Each number is 500 + 50 x the weight over its row's rms, rounded and kept within 0 to 999. Layers, rows and columns count from 0. Numbers have three digits each. The size before them is the row's rms in percent of the matrix's.

# layer 8 attention query, 64x64, rms 0.17, rows 0-31, columns 0-63
116:663487399438473519468415490482517475613487538575463489454488475537513527548526425506550394538497489531460538495490450566493488522459518582583501555464531478430492576535450459468494550535499563
097:536482488392422477496542527523495615543503460580444545436502517513510562531549430428513453538513538458455518537457424536424424437484466492488482531354530458427472552450416493538502474492556478
115:501487438532486409565436507582505524449533562533472508479546552494431526584610531528528486522475529487594545492450435519390485583521520364526525456505451523506483457449486503416556578475547505
103:494501537468470487512568566434549451468577455463462533473501417510468485474484330512578470536515506484478424513549505552443425498435493519580528525577520484465475565551525531563392582526541447
110:526476572479436535498519529369532530483478567498553523465480506505531572621564416471597502561551419561546447389539503510471431490459419497503553528499451515419532469553555515551475496515464485
104:499584472498527483518446433512453524517531436502483467558593613484473537539539471594595457430482593575501584517474518406553527451452536441534443507544436513512511484396404487514488486491479532
110:473493484491451500458418436518552525452512467561506427415424572571456534497498470555617532442507520526445503486500438516478611525530534524435469560512601514426421495530458546467606576502472502
117:506473596473506525534458515437503541496572525462497590441432479476500511419520455552581435427547472455485560485490479547484545501442477623596449598461510460549451524487510368469539547529468502
125:455495477544601519479495505571446565468427471494473438604489499423456453489531568512455547578426516508592586611480571384446496522466499515456506437577464536504452449516496515487471498491535561
097:468479451604507523427540557581520459542422459433586504580506555448533509465459536453508584502471522366463570427464505491549480587481469538504523543568474526588428508413521517530475468506500486
096:492531493517552503591543445647417544446489461541437486455433495414465535562479466513431500483444503447586505526466512531483580569543521487548510523498575432531509512463502542608553533451403502
099:508512538531504538497564459419533515467488571543495586472406560556521525501481500456502500536543455417548468478511525456454376465482457542651453529468619522544534551441524422556518507537543459
106:513568572421408563492558481450477514545523475534472562463457461610468511425506477497519485436464500483462423511565378520480536525471411513493556494398569476496451547491570551530552528545574436
104:507499595518595491558491448528470473442583484464403517571555398376555529480478501457525497476466516447502489601511504430511528521566502441450508479494496494460483429380479457520414554474445511
102:456439576459494575396521503455475546553568525527435438526454543544530484498450464606469485591525442485537468454558480460512423459546526484525556426541525518439516500508466395546521400576560469
092:520589426501511516490456464486487519423619482575475513543420503484520551545445539455532523558468526476491594586446545464549583477538482428440407457523454489473505397483496527415424571476522505
094:447562550518569508518465546518479522449506536427501432505548564495470582514529450468476486494387464444570571452413477431510533584415614452444484466496525471541437452430542427541461536443511522
086:575428616440495545496550511475503424572527465527507533466515504515534421399449497514500527420458493473482480499477386506417376445477519527571442584480476513420469508458556518545537536515567472
101:445508494511469474496466539416447455519545454523391501532479414514528592545579537545534540562587447475418606490463470487502545486530536518528586548520464607551509528524477532424438530511550410
099:527445544525589490538504489454593390421523572500445492561497539467463480496544513516493438556457435551578511413493595510491572535572487494508508442463486465399455521570570501494494512389560491
105:412469442453551502500522493414563433509471532540435541504528404438511487513422531471577535411545443593484456444529477559522565507447475510493482553497509551495493586522600419502528420556574469
086:554531475589477624552429552468512487476584452451528502472492506479623471433501534568519498463513453498455473464475466471565577472514467490532461564473479426511428516497488481465446464640588562
103:562573481442440469470516446490487459513468586482474491549436504508418511441558408453497437557492556494559533397463434458493504516591513525447403601535589470497470442558547460485548537491526566
101:501593511522500537492553435494569531468484553524489548423448510458403487479509483507437527553478498433430548458465420495501551517565493580653452494426549571446606491444461506499541512494573533
101:456658459454612526539427480565485501484579547603527482562453491489511492527552489459503550448507556411394507510416540399539522527510552499540470527501476452448460531543514480506491573526503514
092:499473463505536490429621445548480506450574520387614501538497497513493420498562507479532518439416516495531499514546485455568453532519495561400516596484468624445556523466559521506471463556526472
108:432474475486432586415459582422525482491505520565481574410444512488482493446478508543552507422481498457534472432451496477429497472556463582608522512492590527520531595457454482475409540575533467
110:568517493428412533481492477467495446491469550555519585410489558533593559512455438528518475531545508407505464416550495478441470506518427492479524545461518472440532489547509617404559421550518412
091:559439507465496454452596617509490447476429526472583539477413468586536507475470523504547451480476469543523501465592443496504431553487545486433478450525415541485552451574388462580472521471550468
108:546470485470538458551439517491473550424505421413459452538531433525476498504417576504397565542493489565561530556462532465565530504543513373422548509619434497470499542444516480519529450520431504
099:515521499529590482532366475509466512475468510477576475531607553465511471502492549451540548530601486472487519569504477472512541467584437529445558455491438446605477415493584477526443529433522403
111:467447449541545559464451445597468580444468450423508458567566482451479368491497503530384561440443472523527483570594525533574489518455537429550550500507492560516442451521477503530541505525541470
# layer 8 attention key, 64x64, rms 0.168, rows 0-31, columns 0-63
112:604437560527566488538515498447563467515494481463476464486546482564555444518486496479577450481609520535371553503596436600569500488415465498541554564505457475530488472504508495425464425442508457
090:483440456409497542485568467462584550544470465491516438526592462482582415487478536452508544513593519456477454422491484565514509411488508450474577517454505505519535533455575504471525466573600376
118:544577363479515441542424466503456543547523443597478473532520502399634494573466484495540560515544527475407585534494435488518481458533569530523460516543494497486476423440452498513515431546522500
087:420448472586558529392480483524534412496529487478559495511546475560566528449542431561508585565522476493448499526478498545433553490482431506506502464579419486540515487442593413431483511535425408
097:456487477542523471629488487419480480542450481511515434473535468385512412586480501548532525541568494502557489545521567512511561492523478499533515453534438503439517458479556359368533541476479562
103:543506419418488477506511560512527462470513462445504586479500552524557553504441538517521537474534446506642533427600531508586493521502465450523385535473456476448517493368510592551526498441484496
111:538492492438538467503529368422584510454471458479530529532506478482452485578485458491591580432504567527558519518580458461496524445464489535486461573473552509549403513498491496546334492500516438
104:492420481550421470505526515476413445548484475420503575480555560568515485551527577527558470441487450512460402522467509499492575445525445555603574547490453528575474593438579477569497512510558501
091:523519445433455543425527568573508544474460532556476496507421543531480470476547516526459527505372593470501538534469499477528506549564572555482379480471544479437546553415468463532528444446515622
093:488492488525538503421501464502518541477583423531593390517498479523490459477526436470478463446445552531468460473485515418464482555501542552534548451440593581444552478444366544504558556506500609
104:530532439325500487529509456557505539479540463512528542501415529520527501444531493406468517504422502474494550505533504497508501417557465528492458579424613499513521573502474447567541602596540480
084:464407468484546486508498567451387502562506527458505530534471516499430388464519525490560479522510399488406429458455513506553427469511408485493539397486522514527561579395520475481508454580484458
081:470468462458488535523550427482540532569437457411540495548500530505498463502558500545482528522570479505520447550539539576441411533535429600471585584487531500590484508577520513567465385544518402
095:534499505482529491512548533666488521478470484528515554402464499528522586496549488477492539491499410510547416471523512537554487495552564512467431472460540405366436467375519462489522509544554475
110:502599508603555443511487543536472518503491595438495501595535565458359416516479451532488508559490472478513489436504544572500517519576511489434484518477498573584544530533520468413565476407483468
095:572545504394489476523478519443577545454523488497441631415439536435574460508439476519432536451458492550479448478477511534530513494534591462538456400553522512447449544440491497531401529529555443
092:548533421415510514502502487524478524524537502555573528392522576485486542517487462488483471515429538587504501531496462447558480622505519446542376478389466612487551494427477454549474463569494459
095:516474484591566485514537508510510433454456423459443414538579520540463453496510524496442521478540460525493455458498489531472434426581325506544534560483552516439510515566555553520499407510502405
100:568500459513544428381416509444553448552441453566522569483472467504510555467469667510506587520464441511463460483564475498500513509450550533584570513564472573460490482542500450454478458459475518
097:416385544484495414559531465487535508538492508488458542484428446466426496517590417612559445532428435554507580531484467511486549533566528436513467531529480537381499438496491462460525433535467501
094:486434574545556482493507541442535426580509524483473571562539495536600505518482598517435577565410467504561523464527511428434551558472545497500625541444489472525425443495588532505512454497461517
087:518529496565479532564485542503523523491455501388542535481510558523520571547436489531482480400469440586443438524499410451450580498514408501527600556538473545496445458448597555422458484462475568
111:507476504451493487490518502457504447547588468618543486498551459433496461575520438483532371469507509517448551457555539545558495509517438560517482549476536510473452610573630579491420472460526456
100:463523476451550500418546478423484492486550474472542575554490576429425451503398421438539471495488411494395529474489444584374473557507506524524493496478497479427518503536551534578542463495581471
105:548540525475513466528531581463526559479491546475529439483433547466581580473400502476507538470473421565417520423553535506612564602467528493498401535540526518512467641483500500500462519530540490
109:521455480469549529485557494500472452482456455468577461507476505489539486492418487488479452485469572522592517466362592523506534543623538593440515513503572528422451472570544545502571490544386487
099:468480442574550498460498617446475523497544534450587565547474590461462500558493532519460488504541427476519467545530514508478592396375464557543548567481516531548568557445454521556466436478446513
108:452478482592480486535422447432470490488437502431507484491519461430432374509470542616526511412595477498472554501582539493518468479548427555503574529533548540522530440568525465414516482559523458
098:466443556491592522489440454499521510483513493522530484420586536491513470486495392582559544531505562547621393549494498586473458404505495397480555506536530516473500471614462556462514486509458479
098:592551488482496514560550541574452545431514570562536548543431512553530471468575576549446513605456558516553483498460524437574461503451533434386421505505482489423426472524533496571520514469556489
112:499493518415519468511539486601478584530473542450505460505452460419530497501532661510506524548392456471478447543504530452470527532519558556473461390534468478430466434491419557481487595494486557
100:546500465510457613444540486649518476448443448474513472596471589496484480521539512456416543462408530495524573474516500464478515593489565447447498470536525443587454461550456475545548499483419504
# layer 8 attention value, 64x64, rms 0.135, rows 0-17, columns 0-63
102:516471450549609426451556430523453463435551481486465534453558549490447518514509447440432468538500551639480562571498519559518480477572495598540503480433432491552550523558446432450450486496548527
108:530476524484393467458453551442546570411580551442541556577476578512526419517515561490538425435460496427489444526494541510462491467465545489456577614472476540571543511539556504529473571448443526
093:484486525506535463468384584545465513519439549452594492481368422553451492579525563451539504525447424526553452600458480537455528556472528568467485531433473515500525484483464433523596529482489556
102:587440446483453498525466445533479411509529512526468523394521420410530392453544501520464556535581425438474423456584588471497494541508492532487467465475517568431509536519439538566473479446476573
115:533527459448486450530481502462489474433440403520500556468471537475463466442385474570514428522468471517412566451503544423564396481494551567507636515537488556506460477533498542468452615496495518
096:434481415533440457432567480509472470545490470554488527521448413537474460486410491492468481477482476441417571538588532451472610427484536546532429417465472436511457558523483607522539587460518509
098:450545570474514587473528457476455608525485568537458445441518559508480552667479487480477519498420485522478453446500483493517465500500513364460492584493554445510460446497518456575531516557450572
093:508553573635472501556480557516463492469518505500467480552449416469491477628616520433535484486489568447573496481499481489512440522458458459536539509427503532553492517536532589464393540468592462
103:525522462483494400464489531445427522575578522411401620464494571510429464479408468524492528460493561503484573554565483493533480533558559423566501470457508505498584480477442451535506501462542592
113:583543500488411515452493520552483477441437571588352472540482450390526531505570478498452522561547497541454497481480473489530499393543559425538467514412483491551468556525467552503484437563477453
119:484486532507506566432436464457536581492517571514553489542482541482618527481438535537443533548530449513459555498462534440566460463448451386449497643468548531475500481463541552574458558516489407
097:483485523497471525581446462492512544510568519536563463536419426382479468457489470388570530509543557572412466447531471493511401509517507464575481501576523593568486456489487468591522518569556465
104:528502432555478438511556508485456450462407449416471519505479539592503489513530470578457456532543600479467581500494572509419505573498477581558441465489583386540506460469532570517412475462540475
089:497437585506461443511514573545522528546486484581460452454541531441567469438543468510493414579415476482454515482523484493436500501488470586483508594432498545574584486443613450439469494598539475
089:451533493504446634503509541485508555591502547482518505532425441498505523509526461558485493582547520491535434558459487490536527487453375481475476539492389608520505500443383608510558466507464530
088:542495523611473455459466539480467521505401525444532527545455506562519498449445482520421561539462476471441484457525471494431548394543447597493527466417455452547416495489531500534594507559612447
093:552516513474441536493484536498531420491531497521515436531507537547536583496424512444465530377511519587466517476585567449421617544480484572488563553418511410589459419446495470504487505438493496
095:424538467549432497481560490619453416491547531540490534568488515546478504556499480505565484564412453515472431483525436489492481488559471493437473544479316459481436574529514507466427463552518468
# layer 8 attention output (transposed), 64x64, rms 0.16, rows 0-17, columns 0-63
117:404449441566453585511463607545437478534443487442570494512524509506525437424516551558538535499577455401466462461470435517507572477381474516568427513501517493516491520455488464589465563531537484
121:437506502511491486574511495584471499483519487563445448396523364574482531494504510545518630528456584537457550519503456604516468536493525441526498427549479529487426486505418547525603471470455471
095:516508507433487556475660485409545464468452484588495457503570539550483479459501431437459497518531528528455483376537492491553476477546452493515526466429446541495500467431525553474485409514507365
091:502482600460462420490454557481480609509527520525514594504509487530514608570584447531576429492508540545557521509387566458477551478456459479475504521466465539522512527382511421515521593542502490
112:405469492522404445549461516534414457534562550550511416478530466481526534521600492522540568487545519501568449560495404587381514486497508456537519494505462482543438483497494416399532481500410478
097:480462576533464456510531542332476460505562520381484517529514502443548501542556466476492471448516488490528430452475541564495425478407498545501516591516517533580499584496605440518454462539494440
095:520413543479570478548499502493563483542477443485470430524498500533473487425420587501483514525602532612543481514545545501513524540518519522375534432447456524478462395548524567423524389452516478
094:572487445402580517435502447540522531435465463453467490568492489436509493463535366457477539459431493476596567531568542506575506570555517517489446515568467502451404476402463519528511491501546559
083:449397556517470510526384553451563418546478484545508450484510408492518518436527530477468498475570417508531440493429499479442563410522442502451607455509510522528468522557521448526448457536572406
106:469454608545549569504591489489423584509420461434492521568435485531525497524496516503513492511499492500575475563614609404499446554544366561515538480551453498477491523463505456547501474532524503
109:447427512553475445492570505502500464528393472437431489503462463447427470553460517547515478604427508508549488487510453527429459580558532516463480441532452534463520472570365546476543505458469623
098:466539496570521509514529477619557512491460516497446501515518557510427475543553545503481475531463450376625497483440516507505530528540489512526624474532511490510469384408563513390564514448504546
120:441457424528467543517417548483564443525523476514461501465506484511531499489499505567515566422487525557457523469514497521571601432411569529589442598528505479511476625588468421444475491586492523
104:477536384524451525469531499568440621420455445421488515541440474499385506472473531537475597462570471510545525547504388473527542561557473496541450534558532518509547514484454564516529443436534528
088:629483491472606425483546539485534497521477467500540430537562534514469454563550488398487523560481520498565544452468546468426433630537482513409501465521470546418431566497459524474463539494543542
082:417502482410438538488534503530505568524428533499429498463390587509400575448491519413496460442526498427534558474503503515511440499449541501582452570533576560565496611531503449539489478494492548
088:443573515461441541491450586491518508477644602478534490470463493519528443521511539469383500470362541503497434556456596503567409536520471520524480482438468491501493511529582471481512505541558530
098:607399474469439522495601486423446541569585456435523524550526475510527415421505482422459479437589563488540559579556535507569460540489453574457494549490511526514531487515496558531525508465444545